Each number is 50 + 12 x the weight over its row's rms, rounded and kept within 0 to 99. Layers, rows and columns count from 0. The size before them is the row's rms in percent of the matrix's.

# q: layer 6 attention query, 320x320, rms 0.0373, rows 0-27,64-90,128-154,192-218,256-282, columns 40-79
# k: layer 6 attention key, 64x320, rms 0.0353, rows 0-26, columns 40-79
q0 109:45 44 55 40 32 74 45 65 42 42 37 48 60 71 66 47 71 52 64 50 53 73 42 34 59 41 45 52 47 45 41 66 39 68 54 50 43 44 61 66
q64 073:60 52 52 50 52 52 57 39 74 41 48 31 61 43 43 35 47 52 20 67 60 51 55 36 59 66 59 25 51 41 68 59 90 34 62 50 48 50 39 33
q128 097:63 45 18 45 45 54 49 44 40 30 70 42 47 54 27 54 48 27 55 51 35 69 44 48 58 47 48 61 56 60 52 83 39 48 47 50 45 43 54 47
q192 137:61 38 64 49 47 43 27 57 47 57 26 48 42 72 61 40 73 37 68 40 47 59 29 21 58 56 45 76 53 36 50 67 52 61 46 33 52 47 46 70
q256 111:58 42 52 60 52 46 62 55 39 43 33 54 61 51 44 51 62 39 52 33 28 57 31 39 47 43 42 62 53 56 36 68 58 51 36 41 69 45 55 62
k0 085:49 71 56 55 37 40 48 59 40 51 59 37 48 51 41 35 48 54 72 47 27 37 56 71 53 48 58 59 62 59 36 70 47 47 59 44 54 39 46 74
q1 112:55 39 50 55 62 33 61 45 54 53 65 51 47 31 38 56 45 44 35 50 60 25 49 77 41 44 47 54 60 50 58 22 66 39 44 41 55 45 40 42
q65 073:42 47 64 43 51 48 52 55 28 52 50 59 46 60 57 43 72 44 58 39 63 62 41 64 47 38 44 57 44 38 52 29 23 48 26 70 61 51 52 72
q129 085:33 39 55 48 56 49 56 47 58 51 28 59 53 27 77 50 57 83 39 49 51 17 58 60 44 55 44 33 37 40 61 20 61 43 60 63 56 49 46 33
q193 129:27 53 30 59 66 61 76 39 54 54 75 58 58 22 35 57 32 54 35 58 42 45 65 69 40 49 58 29 53 69 39 44 45 42 44 53 50 48 52 26
q257 092:57 51 51 48 41 38 39 47 59 55 43 68 57 70 56 50 28 43 36 59 65 54 70 39 46 48 58 55 37 41 81 33 39 63 41 73 16 41 40 72
k1 099:46 43 46 56 54 51 51 39 52 63 64 51 56 43 55 78 47 69 40 49 48 32 53 47 44 53 52 32 55 57 51 38 51 60 45 54 65 49 69 36
q2 094:49 63 39 57 54 63 53 54 58 39 44 44 45 55 56 36 47 65 70 34 71 67 55 54 78 50 32 62 39 56 36 45 48 70 57 40 45 72 57 42
q66 094:44 57 57 79 48 61 59 50 66 69 53 43 55 44 44 41 16 60 31 57 51 55 55 42 43 64 54 51 56 48 61 62 77 51 61 54 61 61 35 27
q130 088:58 48 62 40 76 37 46 54 41 53 50 40 45 51 55 32 36 59 48 41 51 55 52 42 51 53 55 49 39 58 60 48 73 58 53 35 73 46 54 36
q194 106:58 61 60 41 54 43 26 53 50 44 30 40 52 71 57 51 52 68 40 39 52 62 45 43 53 59 49 59 57 39 56 59 58 55 56 42 53 63 65 56
q258 104:50 58 44 52 54 68 47 53 61 51 53 33 45 35 31 64 31 52 44 29 46 40 65 63 56 49 54 42 69 65 54 47 71 28 58 30 45 51 42 34
k2 096:58 60 34 38 42 48 30 67 42 33 34 43 37 56 48 34 60 21 41 46 48 58 33 31 19 54 42 71 47 43 53 32 39 52 53 51 55 30 50 49
q3 113:38 55 44 71 34 48 73 51 52 63 51 40 42 19 34 49 46 40 60 46 42 66 70 55 60 61 41 54 38 88 55 42 70 39 36 43 37 86 41 29
q67 091:48 49 49 51 46 75 76 58 48 66 68 38 54 44 42 36 24 42 43 44 48 57 49 58 62 64 47 56 56 65 76 47 49 35 42 55 53 81 31 50
q131 105:54 46 35 57 57 36 62 64 45 49 55 41 54 36 51 57 42 65 41 57 53 42 40 53 54 55 41 33 47 74 57 42 65 48 47 33 40 38 58 46
q195 089:49 48 61 56 74 53 41 59 68 51 39 38 48 51 55 59 46 43 31 53 51 48 61 54 62 63 64 37 52 44 66 60 70 30 60 59 40 65 44 39
q259 115:42 40 59 42 59 69 67 69 66 63 49 35 38 18 47 57 24 33 44 44 30 50 57 69 48 72 61 40 76 64 60 41 48 42 48 54 45 62 53 62
k3 095:54 45 55 43 39 47 49 42 68 61 58 48 31 56 34 50 59 45 45 57 53 63 48 41 30 51 49 49 41 52 62 44 66 55 60 52 72 28 54 19
q4 107:63 46 44 61 41 37 68 62 79 42 59 39 53 57 49 30 48 43 52 43 65 45 61 51 48 59 32 40 30 78 60 42 42 32 31 36 37 53 62 46
q68 104:47 44 50 59 42 61 39 61 56 43 55 39 72 42 44 52 23 67 47 62 45 52 60 58 44 56 57 37 45 67 62 43 63 45 42 42 53 67 36 36
q132 109:67 57 62 48 77 41 44 52 57 46 45 51 69 52 71 39 67 57 49 59 47 49 57 49 39 46 44 51 24 62 47 46 27 49 57 37 60 24 53 44
q196 095:53 65 54 62 46 56 40 41 58 38 39 44 68 52 37 57 34 50 61 43 46 36 64 44 43 60 51 37 62 62 65 53 70 32 44 20 59 55 63 43
q260 113:38 42 34 55 37 69 43 49 35 55 49 55 40 37 54 38 37 40 42 57 58 43 60 65 44 54 50 19 56 57 63 39 55 41 54 39 37 45 19 59
k4 108:42 35 38 39 36 58 48 53 50 53 40 56 37 58 44 54 70 45 25 54 70 60 33 48 40 40 56 54 58 39 63 34 68 65 37 41 46 38 44 45
q5 128:45 50 31 58 36 69 57 44 62 33 29 46 46 67 64 63 48 60 51 64 36 32 50 50 46 24 55 66 25 60 52 18 54 46 67 56 53 73 62 30
q69 118:40 45 40 73 23 47 47 62 39 33 53 45 42 61 49 56 67 46 61 42 58 42 34 68 61 33 49 59 20 47 57 29 33 47 44 38 59 58 56 54
q133 122:38 45 43 46 34 64 44 33 39 59 58 47 40 58 35 64 46 24 63 29 71 61 49 55 48 39 50 61 65 17 41 74 39 54 31 62 53 68 45 63
q197 097:67 27 56 68 23 46 52 56 52 59 47 33 26 48 59 51 50 53 59 50 58 34 43 65 55 36 52 52 33 47 52 36 41 44 55 58 73 43 43 52
q261 114:47 51 50 39 42 49 45 39 41 44 64 66 36 71 58 54 67 63 61 61 44 66 32 53 32 54 48 66 57 37 34 57 38 70 68 50 58 52 62 29
k5 108:55 36 63 59 16 36 77 50 52 69 76 66 62 57 38 55 49 47 61 56 35 53 69 72 60 44 47 29 23 59 33 55 17 46 55 55 65 62 57 39
q6 098:37 40 45 34 49 59 40 49 30 54 38 67 59 51 40 48 46 55 50 30 36 52 60 50 58 55 59 47 48 46 35 42 66 67 35 67 38 59 67 47
q70 097:63 61 55 49 70 41 40 32 16 64 35 53 61 43 61 48 54 32 62 45 47 47 61 45 53 51 67 67 46 39 39 56 78 55 39 37 51 60 72 50
q134 108:33 39 65 56 51 46 39 47 28 45 66 46 44 62 35 36 60 49 56 64 50 64 56 56 39 44 52 59 63 34 84 61 36 73 62 60 53 71 22 48
q198 093:34 55 44 54 44 64 57 56 43 48 44 62 44 30 35 40 44 43 46 42 53 40 51 48 46 49 40 51 48 51 32 32 32 66 52 43 40 52 43 47
q262 101:48 55 73 60 57 27 44 42 52 63 46 52 66 76 62 50 53 89 54 40 46 51 45 33 51 48 45 67 54 54 58 52 55 67 40 54 70 51 57 41
k6 109:61 41 51 66 59 47 37 59 43 46 40 62 74 44 61 67 53 27 59 36 24 35 40 50 67 48 25 48 50 65 34 64 33 55 60 40 62 40 65 53
q7 091:55 58 53 49 50 45 51 71 39 58 37 49 52 55 45 35 50 50 53 44 50 29 57 54 46 69 66 54 51 54 28 46 70 58 42 33 42 45 81 68
q71 073:61 46 45 67 71 45 40 33 25 59 34 45 53 52 55 41 47 42 56 52 34 55 65 54 50 43 72 60 48 50 31 58 63 53 48 38 35 50 60 55
q135 124:44 50 55 43 40 49 15 39 32 58 40 55 58 50 35 45 71 57 65 50 48 42 57 53 55 40 40 52 62 58 47 59 24 65 48 56 61 57 48 76
q199 094:31 50 30 70 39 74 57 43 44 58 61 59 52 44 28 48 62 38 38 48 47 58 56 64 56 50 52 60 62 70 37 44 49 47 46 21 57 60 63 34
q263 091:45 67 28 42 51 44 49 37 50 62 44 54 59 42 43 48 55 54 56 40 68 34 56 76 63 51 45 46 46 56 38 45 56 65 62 52 53 64 58 36
k7 096:47 29 30 52 82 50 38 53 41 44 43 51 70 55 48 52 48 55 29 29 40 43 42 50 69 62 43 41 55 42 48 61 57 62 64 37 43 60 56 55
q8 123:54 36 44 61 41 41 76 46 62 52 57 43 45 26 23 68 50 49 32 40 59 40 54 55 73 47 47 51 27 73 64 26 55 46 36 46 45 82 40 37
q72 108:40 32 38 60 41 64 65 60 62 63 63 34 56 40 44 53 53 52 31 61 48 47 37 68 55 48 47 43 34 60 63 40 47 40 35 56 55 71 56 41
q136 103:59 53 43 60 60 50 69 65 53 58 44 59 54 41 65 58 30 36 39 42 26 37 51 44 54 74 60 46 43 55 34 28 30 36 61 54 27 44 37 36
q200 099:37 67 50 57 62 53 76 55 73 61 71 43 59 32 34 58 26 44 45 58 40 55 46 54 56 66 62 44 50 71 58 47 61 53 56 43 48 52 47 16
q264 098:48 32 47 55 63 64 54 64 53 61 62 58 35 36 60 73 36 32 34 44 38 43 41 33 36 51 50 53 66 48 36 44 43 40 41 45 56 42 45 42
k8 102:46 54 60 54 54 50 68 42 59 44 74 44 51 59 40 57 62 81 41 58 60 44 69 56 33 40 54 38 65 53 54 33 29 41 57 62 68 58 51 22
q9 102:54 42 61 60 57 37 67 40 43 49 54 67 38 30 23 73 64 46 44 40 58 41 39 44 73 46 63 43 45 47 65 36 35 45 37 40 55 67 39 39
q73 103:54 45 63 65 54 57 67 54 63 58 46 45 49 28 17 62 59 48 37 60 51 51 44 50 49 34 56 43 44 45 41 34 26 32 42 56 51 73 31 68
q137 112:31 55 31 72 58 47 45 41 56 48 48 54 52 39 49 49 50 45 46 41 52 28 45 41 52 41 33 67 55 77 37 15 46 31 49 44 46 36 59 33
q201 088:57 57 55 56 49 41 75 63 71 57 55 43 84 46 28 57 51 42 53 32 50 54 61 68 54 63 45 59 54 61 58 47 52 56 82 45 60 62 49 39
q265 093:50 45 64 48 57 57 21 52 50 54 34 56 48 43 57 52 52 43 74 48 41 56 41 28 40 50 51 58 55 44 62 61 43 61 53 59 54 64 53 48
k9 092:52 58 47 51 48 68 58 50 59 44 46 27 49 45 52 36 45 73 37 43 64 44 40 45 41 62 48 48 39 58 54 31 46 65 44 74 48 64 33 06
q10 101:64 49 53 50 52 68 36 36 45 60 21 50 48 43 64 30 56 54 48 70 48 79 59 44 48 70 32 53 63 51 58 85 38 49 44 48 51 36 49 72
q74 097:67 62 44 33 54 44 33 23 28 43 31 56 60 48 59 37 51 49 68 55 50 54 53 36 29 62 39 52 68 60 55 46 47 58 52 64 32 38 39 53
q138 118:59 43 58 47 55 54 71 68 59 50 60 41 39 59 61 44 46 42 55 74 49 52 47 53 58 64 59 36 44 39 49 57 39 36 64 45 58 41 36 62
q202 103:73 58 63 48 50 33 32 49 35 25 36 56 63 65 55 41 68 56 54 54 44 48 48 49 47 54 45 58 53 38 39 75 41 56 33 71 37 60 57 71
q266 095:59 49 48 27 55 51 38 55 47 39 53 53 49 55 66 56 40 44 43 52 51 53 46 71 66 52 37 63 43 64 29 52 15 25 53 39 46 42 59 61
k10 118:53 46 50 46 57 58 53 76 61 41 40 60 37 58 54 38 55 35 14 46 41 48 40 44 32 39 60 69 48 40 46 22 49 40 53 52 41 18 47 62
q11 099:64 49 60 36 56 55 35 52 52 51 18 49 40 56 62 45 40 44 61 40 42 61 52 48 35 44 42 65 63 44 44 67 27 63 53 48 42 37 34 70
q75 096:45 54 71 52 46 39 47 33 40 55 23 45 37 39 37 41 64 38 48 54 67 66 57 33 45 12 52 66 49 51 43 37 41 57 52 53 60 33 45 45
q139 077:60 46 38 40 60 48 41 51 45 49 49 52 63 30 45 60 58 36 64 41 77 38 56 47 40 18 59 56 77 44 33 47 37 53 59 56 64 29 63 67
q203 077:50 70 76 32 77 41 39 30 22 44 57 43 56 36 57 27 57 40 64 33 54 74 59 56 45 70 34 53 44 61 46 31 39 39 47 48 35 51 54 64
q267 084:62 71 49 57 52 40 47 66 29 42 57 41 45 43 57 44 54 64 66 52 67 36 61 77 33 64 29 38 58 58 61 31 45 52 70 47 37 61 56 39
k11 102:61 44 44 41 64 61 39 51 50 42 33 50 40 46 58 38 62 39 21 47 45 43 29 41 40 76 47 82 43 50 43 44 72 52 34 46 48 43 46 56
q12 085:65 63 55 45 62 40 54 13 56 38 41 61 28 27 47 19 51 41 46 59 71 53 61 41 35 35 38 44 58 42 54 51 60 58 49 55 53 27 46 67
q76 091:70 66 64 41 53 63 52 27 62 39 27 50 34 51 52 42 54 40 40 62 60 51 53 35 41 44 44 49 67 46 40 44 43 47 32 64 44 41 27 62
q140 119:61 43 45 47 61 47 54 46 71 43 40 35 47 43 35 59 52 36 26 59 52 44 57 50 44 58 42 55 65 45 42 39 44 28 54 48 64 40 53 36
q204 082:53 56 63 74 52 43 36 49 44 52 34 55 58 67 46 54 64 51 68 41 65 32 47 34 40 47 44 54 31 58 32 65 20 40 38 68 27 49 48 66
q268 082:30 46 46 39 52 55 47 49 35 31 59 44 48 42 53 45 38 36 39 52 71 50 43 42 55 48 28 65 39 65 45 59 29 24 68 40 47 57 53 46
k12 100:53 40 43 59 59 76 37 54 49 39 35 43 61 47 56 45 62 48 40 55 50 26 31 36 36 48 50 51 57 47 43 45 58 45 56 39 36 40 54 45
q13 107:85 59 53 38 47 75 37 28 60 26 22 44 48 53 58 26 54 50 61 70 53 74 44 27 40 30 46 50 56 46 65 59 37 47 60 51 49 31 54 55
q77 111:63 65 57 38 52 38 51 31 65 25 39 61 36 42 52 32 78 32 43 50 58 41 62 37 47 41 42 33 65 46 43 54 41 43 53 62 46 26 40 62
q141 094:53 60 47 49 55 45 58 45 76 45 27 31 58 45 44 52 49 37 15 49 71 38 36 38 54 36 30 62 61 64 48 40 52 43 54 59 58 35 74 39
q205 108:64 48 64 38 43 27 40 51 44 32 37 44 54 76 72 33 58 62 65 53 54 61 26 56 41 45 38 75 30 27 46 75 27 47 44 52 45 45 58 73
q269 108:40 43 44 43 54 48 61 60 57 21 63 31 59 28 43 43 52 22 41 34 51 61 50 40 59 52 38 67 58 54 61 44 33 47 79 60 43 46 59 42
k13 089:51 59 30 70 47 58 49 55 46 44 31 29 66 54 55 32 53 42 55 43 47 44 30 44 32 71 48 59 40 39 51 52 56 52 43 45 48 50 32 48
q14 117:57 56 52 44 55 51 57 41 59 53 49 44 45 54 33 67 55 43 46 37 68 58 44 78 62 47 67 47 49 49 61 45 58 50 39 64 72 57 50 42
q78 093:60 80 48 61 46 49 64 37 56 56 49 35 49 45 47 66 52 39 38 50 54 56 35 52 42 31 55 43 55 51 61 35 44 50 32 54 67 56 47 43
q142 084:57 58 66 61 46 42 34 49 37 57 64 54 54 79 45 61 45 60 65 59 39 64 43 55 55 66 80 58 49 37 46 49 56 67 40 48 39 46 48 37
q206 095:40 83 50 42 46 47 51 48 38 61 76 64 66 53 37 58 56 70 50 22 53 69 74 47 51 62 45 46 58 53 46 50 39 43 71 57 50 65 48 37
q270 091:46 57 39 46 60 60 54 33 52 74 49 72 37 45 41 53 48 51 23 67 60 40 33 28 64 27 71 66 62 46 32 62 24 37 30 17 69 39 42 47
k14 119:60 45 44 70 70 45 37 62 54 41 23 59 77 41 50 41 41 32 35 50 52 30 37 39 51 48 54 48 46 50 27 62 57 40 41 27 49 34 63 62
q15 105:58 70 43 48 47 64 42 34 56 41 43 54 58 25 46 47 65 38 47 50 44 58 63 62 56 59 28 31 45 64 44 56 23 34 59 38 38 48 46 48
q79 076:72 50 48 57 36 45 51 30 53 61 46 60 43 30 50 51 66 36 46 45 38 44 57 67 52 55 45 43 56 62 57 61 35 40 62 54 50 48 35 67
q143 102:48 38 52 58 41 51 63 61 60 46 72 40 32 67 59 62 55 43 47 56 50 71 58 70 64 65 55 40 34 43 45 67 48 45 67 27 55 52 53 52
q207 084:49 48 55 62 59 57 57 55 59 41 38 59 66 56 52 41 42 36 43 42 51 71 36 46 47 43 60 36 48 48 41 49 52 55 63 27 62 33 39 47
q271 091:65 38 29 57 49 49 58 45 38 52 50 54 58 60 57 45 51 52 37 51 52 20 65 50 46 54 48 53 40 55 60 37 70 37 68 33 66 44 43 44
k15 099:65 48 56 64 71 44 56 61 56 57 44 68 31 51 39 67 16 45 23 42 56 46 29 70 76 28 59 43 56 46 57 49 48 49 48 37 54 39 48 53
q16 096:66 63 57 43 66 71 63 46 56 43 55 65 56 60 68 44 70 48 46 71 43 63 38 52 40 47 45 34 56 51 57 44 55 38 42 53 62 23 47 56
q80 088:79 74 58 37 61 68 60 42 65 44 66 56 68 51 51 56 70 52 42 66 54 45 55 42 41 57 26 46 68 59 37 54 63 28 42 62 36 30 39 57
q144 082:34 47 56 63 59 54 46 53 64 55 27 35 55 44 23 65 35 62 49 51 32 45 41 43 59 60 49 48 55 38 51 45 59 41 55 53 44 66 47 36
q208 074:52 53 55 47 49 50 26 46 35 36 48 51 40 72 72 49 61 45 61 55 52 41 32 34 39 42 60 50 31 48 41 57 21 47 35 50 41 56 52 65
q272 090:25 46 54 61 44 58 75 58 59 37 53 57 48 45 29 61 25 26 42 56 59 58 59 37 75 41 41 53 37 58 24 38 44 39 64 50 43 65 67 58
k16 086:51 23 57 52 47 35 33 50 39 33 69 66 62 48 25 67 49 37 31 54 47 53 42 38 68 54 52 64 61 35 55 42 49 50 42 36 47 54 50 50
q17 135:29 40 49 48 56 46 70 47 43 56 87 62 59 52 41 67 50 56 52 37 57 43 49 72 58 48 66 51 38 50 54 38 55 41 44 48 60 70 65 27
q81 110:26 41 56 55 48 53 64 55 55 58 85 64 53 62 43 65 59 53 47 64 55 47 56 70 61 42 64 40 49 42 39 35 48 34 53 23 66 55 70 44
q145 098:43 51 77 51 49 45 54 40 37 65 64 60 43 54 43 61 35 66 60 49 38 60 49 47 60 56 64 48 46 45 58 56 43 61 63 49 29 63 50 19
q209 133:46 47 48 62 58 57 72 53 60 69 62 60 51 36 31 71 36 51 39 51 47 46 65 47 54 49 58 26 50 72 49 34 68 57 47 58 56 53 61 27
q273 101:42 52 67 50 59 66 61 34 50 67 59 66 54 56 37 69 47 55 42 70 42 46 55 33 63 40 71 39 54 47 35 56 63 41 60 53 57 43 50 52
k17 086:38 44 53 26 42 44 42 51 59 28 46 65 43 57 47 42 54 45 77 58 54 53 73 36 50 36 67 58 36 49 41 52 31 27 56 40 62 39 52 53
q18 108:69 51 39 50 65 57 39 61 31 51 43 47 45 62 57 47 60 62 63 49 55 42 43 39 29 28 33 38 62 35 55 42 53 52 30 50 49 36 49 34
q82 093:71 59 38 52 73 47 35 49 43 53 46 38 41 64 49 48 54 61 55 37 56 35 36 29 39 18 37 49 65 64 59 44 50 58 29 43 37 32 57 20
q146 095:55 45 47 26 67 80 50 38 49 47 34 34 72 40 52 34 40 45 61 47 36 45 43 58 49 34 49 55 56 56 36 45 50 19 43 47 41 45 44 45
q210 078:40 49 29 64 45 62 24 72 47 35 11 29 41 48 45 36 67 52 59 52 58 23 35 61 61 28 42 51 24 41 39 54 43 55 22 36 40 31 64 46
q274 110:48 72 63 51 50 68 42 41 42 17 57 35 34 68 30 39 55 48 46 56 68 54 43 64 42 38 54 45 54 61 47 41 29 36 80 62 55 44 60 45
k18 097:69 63 39 51 46 44 36 49 37 54 49 35 62 70 56 46 57 51 53 57 59 45 41 67 44 54 42 66 48 36 50 61 45 57 43 49 37 41 50 48
q19 104:62 63 51 60 64 62 62 30 53 71 24 52 71 45 45 34 47 46 34 85 47 70 62 46 57 48 37 67 51 57 46 77 58 46 47 35 59 48 52 70
q83 119:60 78 44 45 56 56 46 14 53 56 45 51 48 44 27 41 42 54 44 55 52 73 61 36 66 53 41 58 36 58 52 62 66 59 50 45 57 52 57 38
q147 101:28 47 55 37 46 63 51 50 61 52 53 33 38 46 59 41 37 36 32 66 52 53 39 48 49 48 36 45 54 41 49 50 33 34 68 50 69 37 64 55
q211 092:58 44 47 47 24 50 36 62 43 33 33 58 65 39 68 58 42 23 35 63 31 62 54 49 37 52 43 47 17 38 46 52 39 28 29 56 48 46 48 75
q275 118:33 41 36 28 34 55 45 48 64 44 41 54 52 50 30 45 43 37 38 68 61 43 67 51 47 49 46 47 39 38 35 60 25 39 56 46 46 50 47 70
k19 104:55 51 42 17 30 42 66 50 56 38 60 30 37 51 42 50 70 48 54 53 67 53 49 78 41 61 35 54 50 54 66 29 45 50 64 72 58 49 54 50
q20 092:58 57 62 51 62 56 53 55 56 62 52 48 57 37 23 63 48 49 54 49 61 50 38 53 50 43 70 55 54 24 43 52 45 22 24 23 37 35 54 71
q84 118:62 56 51 61 63 59 40 61 48 65 37 60 51 47 31 48 47 49 48 53 51 65 52 42 76 65 57 63 47 52 39 68 51 42 50 52 38 41 54 75
q148 091:48 55 72 37 74 41 56 47 48 58 38 61 44 49 64 46 31 52 49 49 67 45 61 34 48 39 60 54 41 57 53 47 39 50 53 55 34 56 59 52
q212 079:57 35 42 44 45 67 45 33 42 52 48 29 44 49 42 67 43 37 33 55 79 39 34 49 59 46 61 50 47 31 60 21 42 53 35 41 57 42 83 48
q276 116:51 57 49 47 48 39 42 52 43 39 71 59 44 49 44 53 65 70 54 43 44 56 57 67 59 38 51 37 42 42 63 51 19 55 81 64 67 59 61 43
k20 093:46 67 55 58 42 52 44 53 38 42 69 48 53 62 53 41 55 61 43 35 40 64 32 41 54 57 55 66 46 51 57 60 45 57 64 57 77 43 45 40
q21 100:58 68 30 33 31 53 49 36 54 39 47 37 50 42 28 52 54 50 40 49 69 61 40 55 31 55 57 29 41 45 37 60 37 47 32 51 41 46 69 44
q85 132:54 55 37 57 54 41 43 37 59 39 46 55 46 30 50 51 63 62 47 55 55 41 53 47 41 51 65 46 34 59 50 63 57 52 58 44 45 59 52 39
q149 092:56 35 36 66 53 58 33 67 51 36 46 43 52 17 27 69 47 63 62 39 41 28 35 57 63 34 50 45 50 62 48 25 53 48 48 71 31 63 48 54
q213 079:56 60 41 45 50 44 43 40 50 42 40 63 40 49 66 61 54 46 52 43 59 68 68 32 56 36 65 23 51 64 49 68 57 60 44 39 45 55 32 56
q277 125:54 43 60 46 53 63 63 47 38 48 51 50 65 35 37 70 54 66 64 48 47 53 60 53 64 26 50 56 44 51 38 26 33 55 68 70 29 55 46 64
k21 112:46 55 42 54 44 49 48 70 53 42 54 54 40 68 72 44 57 46 65 38 51 77 59 65 41 47 51 78 33 40 41 72 65 58 50 63 46 43 43 48
q22 112:53 44 60 46 58 39 53 50 50 59 47 60 39 62 72 55 57 54 55 54 48 42 57 54 54 43 44 49 56 71 82 42 61 47 39 72 54 71 30 47
q86 123:60 53 51 41 49 39 64 60 54 55 66 53 51 66 50 53 53 37 49 56 59 39 56 60 51 39 47 40 46 71 51 41 47 41 34 48 52 61 48 31
q150 076:49 42 46 37 50 34 39 40 41 52 48 48 60 46 63 53 27 42 36 31 66 33 54 48 66 63 55 62 55 54 34 62 48 44 35 41 62 61 62 61
q214 070:56 75 68 70 50 59 48 67 39 46 54 62 31 45 48 46 30 40 51 68 52 42 84 42 60 26 48 41 44 52 19 36 51 66 43 56 70 46 68 60
q278 108:45 45 44 50 49 33 47 29 52 45 51 66 66 53 51 60 53 75 45 44 54 32 56 33 58 50 57 27 54 46 36 47 30 68 76 34 60 49 33 47
k22 109:64 53 49 46 32 21 49 61 47 38 53 82 60 59 27 55 59 56 46 56 63 42 47 52 46 44 50 32 55 41 63 61 44 65 39 41 58 57 47 32
q23 108:63 56 62 35 55 46 40 64 50 49 57 41 40 82 52 53 52 48 55 55 58 36 47 63 44 52 45 58 59 32 72 30 39 48 46 60 65 35 41 42
q87 129:56 58 66 42 59 47 46 61 61 60 42 41 40 64 42 48 41 48 50 44 54 34 31 54 43 54 45 46 70 28 69 34 49 40 27 50 68 33 40 47
q151 078:57 76 73 67 49 47 45 44 55 64 40 57 63 64 65 58 53 45 37 39 44 56 69 41 48 62 63 39 32 41 53 62 58 56 33 29 73 35 56 67
q215 072:57 62 49 53 55 39 54 55 29 54 63 41 40 50 40 49 60 67 66 63 34 36 50 59 52 61 41 67 66 37 75 30 41 57 50 50 62 73 67 47
q279 102:38 65 77 41 73 33 57 56 63 60 36 52 48 45 61 43 21 41 43 36 48 69 53 35 46 67 61 38 77 45 51 55 46 62 46 38 42 40 50 72
k23 089:39 38 71 58 78 38 48 54 45 59 44 57 60 50 45 32 47 52 34 38 69 42 30 50 44 65 71 51 62 34 60 41 48 57 54 48 59 50 30 49
q24 098:55 40 38 34 67 64 50 61 40 60 67 55 60 56 34 50 67 52 72 53 38 54 35 47 37 40 43 62 81 44 68 51 60 60 53 63 48 51 64 46
q88 113:53 65 42 47 76 50 69 48 51 60 80 62 52 48 46 53 49 45 49 72 43 65 56 26 49 52 51 74 60 52 40 65 62 54 57 56 48 44 81 43
q152 085:60 44 29 41 57 49 69 51 60 68 51 35 51 26 54 46 38 44 56 57 52 61 50 77 37 44 51 49 43 37 47 47 29 44 60 44 64 44 50 47
q216 080:51 35 44 68 56 84 49 69 42 51 46 35 71 53 48 61 30 51 54 53 40 49 26 40 36 28 57 72 55 40 42 45 42 51 41 31 45 49 72 51
q280 093:30 56 42 43 35 52 53 64 50 48 55 52 33 62 63 53 60 82 29 22 52 67 65 48 58 74 44 34 47 66 59 45 30 44 83 45 64 53 61 38
k24 103:48 71 41 65 41 64 50 51 31 40 71 55 54 54 36 49 57 71 51 47 54 71 54 49 36 53 56 58 55 49 49 46 49 41 65 42 55 66 61 52
q25 112:38 50 37 44 53 48 54 30 57 61 40 46 51 45 35 41 36 55 58 52 36 54 63 45 47 49 57 62 49 47 31 65 36 63 57 33 41 47 52 34
q89 118:41 48 37 51 56 40 46 37 57 41 51 63 54 31 28 45 48 57 59 57 47 46 55 50 59 51 44 50 45 63 37 63 46 77 58 43 47 55 38 60
q153 078:49 30 32 57 34 62 39 54 62 55 55 45 45 31 37 55 49 49 54 77 46 44 57 39 54 59 67 50 63 64 55 35 32 37 57 42 47 57 54 65
q217 075:70 40 46 25 33 42 36 32 56 52 41 57 48 50 57 64 62 77 31 47 46 66 49 55 55 68 52 28 58 43 80 67 66 52 59 59 44 57 39 35
q281 101:51 44 46 50 50 73 52 47 46 64 33 33 46 36 40 51 39 32 46 57 38 57 58 41 50 44 46 56 28 57 42 47 42 30 22 36 38 72 55 53
k25 096:51 60 53 35 46 66 55 59 69 42 38 39 27 48 54 29 54 18 60 63 36 84 65 50 43 60 36 48 30 60 55 49 57 42 65 53 40 46 51 51
q26 109:53 57 36 38 52 60 35 58 41 55 66 42 46 49 69 57 52 32 61 48 43 49 39 50 37 47 42 42 43 61 66 57 74 68 50 80 30 47 30 56
q90 099:51 48 34 44 42 65 55 41 47 54 75 43 46 28 67 62 53 40 45 43 15 52 43 61 44 70 44 53 45 56 47 39 53 75 44 65 38 50 55 34
q154 086:59 44 34 64 45 22 28 34 45 49 54 52 49 43 56 41 61 39 37 40 69 51 70 56 39 75 41 53 36 40 41 61 46 61 42 57 58 33 53 63
q218 080:29 55 51 38 58 39 37 53 63 46 52 42 43 70 57 45 50 46 67 63 49 47 37 41 39 47 57 54 75 49 73 58 42 59 50 32 46 39 37 60
q282 096:54 63 34 69 51 31 45 33 41 55 67 57 71 36 50 57 66 61 53 40 54 54 54 51 41 51 40 44 49 40 46 57 64 70 46 48 51 56 49 33
k26 105:43 45 44 53 59 56 49 38 35 74 68 64 73 52 29 57 29 61 24 62 73 30 47 31 62 51 33 44 58 43 54 52 52 66 44 54 35 74 56 49
q27 104:58 46 50 52 59 37 39 64 26 62 58 60 51 76 63 50 62 63 64 57 35 59 31 42 43 52 45 49 41 43 43 56 30 39 39 73 54 42 43 53